Each number is 500 + 25 x the weight over its row's rms, rounded and kept within 0 to 999. Layers, rows and columns count from 0. Numbers have three digits each. The size before them is the row's rms in percent of the matrix's.

# gate: layer 8 MLP gate, 1024x384, rms 0.0481, rows 454-467, columns 320-383
# up: layer 8 MLP up, 1024x384, rms 0.0467, rows 454-466, columns 320-383
# down: layer 8 MLP down (transposed), 1024x384, rms 0.0415, rows 454-466, columns 320-383
gate454 103:544465552466511445521504505518495486476535504534517464464518481481501513495515521494475514528542541475489515464481433504498522538497503516521458514487490524458504475500515511484536498523502525
up454 104:533503500492488501480470509478489472477514491497500481492509508450547473497517482539531510508508520471501517455533433512520510523516499470504533499527483536476506507456492514520534507497478547
down454 108:518519508515500500533511542489475507534504511475485487520494515500522474505503431496531497477522479457482513491517505510528444522500498515501540487537523494536485531451485526466543513500484525
gate455 096:499511470479502547541504491486535449450492505519511491511501480478466493528489487478500495479517527484465478476530469499505547519495522501514470440483523505518497528517529534514513496494535498
up455 105:516484520523482492443510495522482489500511472503499557505503492497486495531540471497500535472476469478533495459528468503529483490508491502514495482479519509468537538538504525500508489487505505
down455 100:508536521476519469475502499530488489500497474499499528499503432513490522503537491481504498451498479508500529504506472517496478528499491533457495464425486507524486497460520512481513447465527499
gate456 096:519498558511462525518443496475511522498507516508530488448456481515540477515539521542494497499520516481513486485471504520479463483518496470463453465465518483472490446496473506533543496513486546
up456 099:496454477529482464495510491478495566505501520518460519527539503516505470456479461533502518524530522528462471508478479514493513527482502492534455515488448537522469548467484467503480508519491502
down456 094:543508537508497500497470491503520492503443491513517492474518469527520457488514504555444548555517490503501447484519523485486463464489498492539472485455528506519505514492529496504508473515476514
gate457 099:462455495477507493534498523504536501460522509509482533472501517493508511499469500513461483501498531491462501519472459551492470508536513497530499481484457471488515468501486454510536488537491477
up457 098:529512493483505507479455507547549503493496494497510477548520490516516539476450544525507509543528486502502513514541550519447511451517515495490472545486472489505495512540509490473532458509525544
down457 100:499511524489500504521534519466455465536530467493522517506499449495504528460510487434495479472479480442480506500508479464518501480527447498483493455506517494529466517524528436522530508467508492
gate458 098:541502507467465501545506521509475489509442492541487526509482475517516514526467498488501464512508536467528522497549485477525503539511463520477480536480482470443511498530459543534441546522476462
up458 098:526529550512477518500473522516509497505471507520502492509533489517506471545508480457476481521541516483523531488487484448504479537462502529502529463530505502522521493505444446521525493490510486
down458 095:462451507502499532474488511507453526478534453594501557494471508461521487471525469493493475507567510459463499487456562492460507518517501535483454483490488527514511509491455495473477515538513512
gate459 099:466463533506495471561500512520497524532519530516552514555514495520490497482501498489480515472502508466460464503527524482545482481507508529457472481504491482480510513520505486504484480523475514
up459 102:554486499500514499547528507516541476513532489535471470461492546495522495504487487474512517449469450478498478537506489489515489495517524474483486497551502486530472491512527471471544462539495541
down459 104:504503486454531502501523517560494506512452472518505462488462536467511481507539524540537458489464516515550544483537496535505503464493495509514507514498495553486468519506530491518448521505510481
gate460 114:530480483527478492448550518530502559427532484523513492478504486529508484489532508494468514518537529521484476517502519490474508497509516501477483504513461460529483505497460452497532472507495457
up460 103:475514528534476490490470501481444520507497520502537555489529530465499489473508477520530519538514481457487544507500529465522484524524515495455487522529485529503529516519473521497523497473516548
down460 102:507502464527505474510491477518536566489519514523528561505559507509469475472521495509471484482514478471489520501481466494490540455514500518462472506531498474527513519496505444514495506496464520
gate461 097:491508502498540462520489457462512502490497519522475514462534488502500465503484499555502521469486479479510492508521497491463508480485521490512428517485541484498499528509516480500473468528476526
up461 094:489525520506500478479532494481511501540480474458508445515495510496487486488500462479516503512451517543461488563510507534555527479516546517455472517495512519510512487452515468482499526522511481
down461 093:490514512491485524511544549504494552507495471514476535502519468476534515505496494530471506503496488496529466475509523466535509466501502510504512544524519463485536551482476450481506488506469543
gate462 095:505511504485503501508472537527508479510522481445492493523515527534498453529500501521511458514523511498493542503465454458489519531461516524484496499489524488496480483514511513472501517506465515
up462 098:524477522510462504488500539513474515518501476472494503460498514513500504497480478471491522529503498501434528462484477483544459482498515484479498491456491550500488489479470556497484533533527537
down462 095:515496507479490483507507462509496569489484471494533520506526534494481482455519547465486507548470499504497500514484503495493518522446506463451507500482485491512546496532491538503482501501500504
gate463 104:506485514542523503509488466506519515502517466497480518463526538505501536492524548477475522468490482465498532549507524534506515473495487548511503507528531510507487461472449515479529530523500543
up463 104:481505480542500526547517502488444473495518553490448519528524501448535489493499513500468497512541555522470495477481497518503464479516503500492514495462453491480480547465536551489510493540515489
down463 106:504498479503489493523469479515512496507526466504479535525527507493465474515497512546524509499536490443505495471488486513526454507452475511495502519515486548469528515502520527518501501480506494
gate464 106:511556515507502538520545506498499492520488494522514464496519486507531477485538484481516542507483452480552497540544524479510539487486519477496501472506524509499508537471442500531529478487491499
up464 101:528479521516535476473554574504509502502500506469515488496490498500540494548455534439524505514502508530540522470495451512504525508480497483534532512540535499490516508499516495517481469535508497
down464 100:509511526472458484462470538474511537550492503470543534484533524499513477457459524506506480524473528540544517527480486514495479493505519470544534503498538452483510463469539491509491497520519514
gate465 102:459514504528455483492493464495495533523511508511484454539497486493529488485535478499543522514527523484559524516512510528485496476469510498510509477463497550513480464545515462497546500529499500
up465 100:508514452545551510463490532489507443511501492475514522445510502459525546475499502510505469478523488484508503530461514491538483526510504477526500480513481471482520497454539518531477470497543469
down465 099:527516530500512493484475492486521487477440523507504505495489495470480468515511482465477482497528468508505479494489474500477475553521524475530473498532532479471488524508506521505476513488549468
gate466 098:527504461480479505483498516489561534522467494539491493450505476484486480448475498512457518500503499527522450465504523520494469498497528528476512504502561520466526519471517504475556503467469463
up466 103:541501481497508470487490481507469455488522507541497513471466464513552492559529479526489502487528484503533527522489508509489499522501484482478456499467436450509475481516499498512507511487453489
down466 101:522516496509496528516482495489468483493530510492511499487486511522493469427494517493467499528487495514513460506510491463518484521417537476475475505497514539501515523513493474528564478477507473
gate467 100:497490441531497497490525490478488502527451486514520504490500524440466515485470530503511538481473526504462499498510505540531492501517478510503490463471498501500484529511498495496513468452521480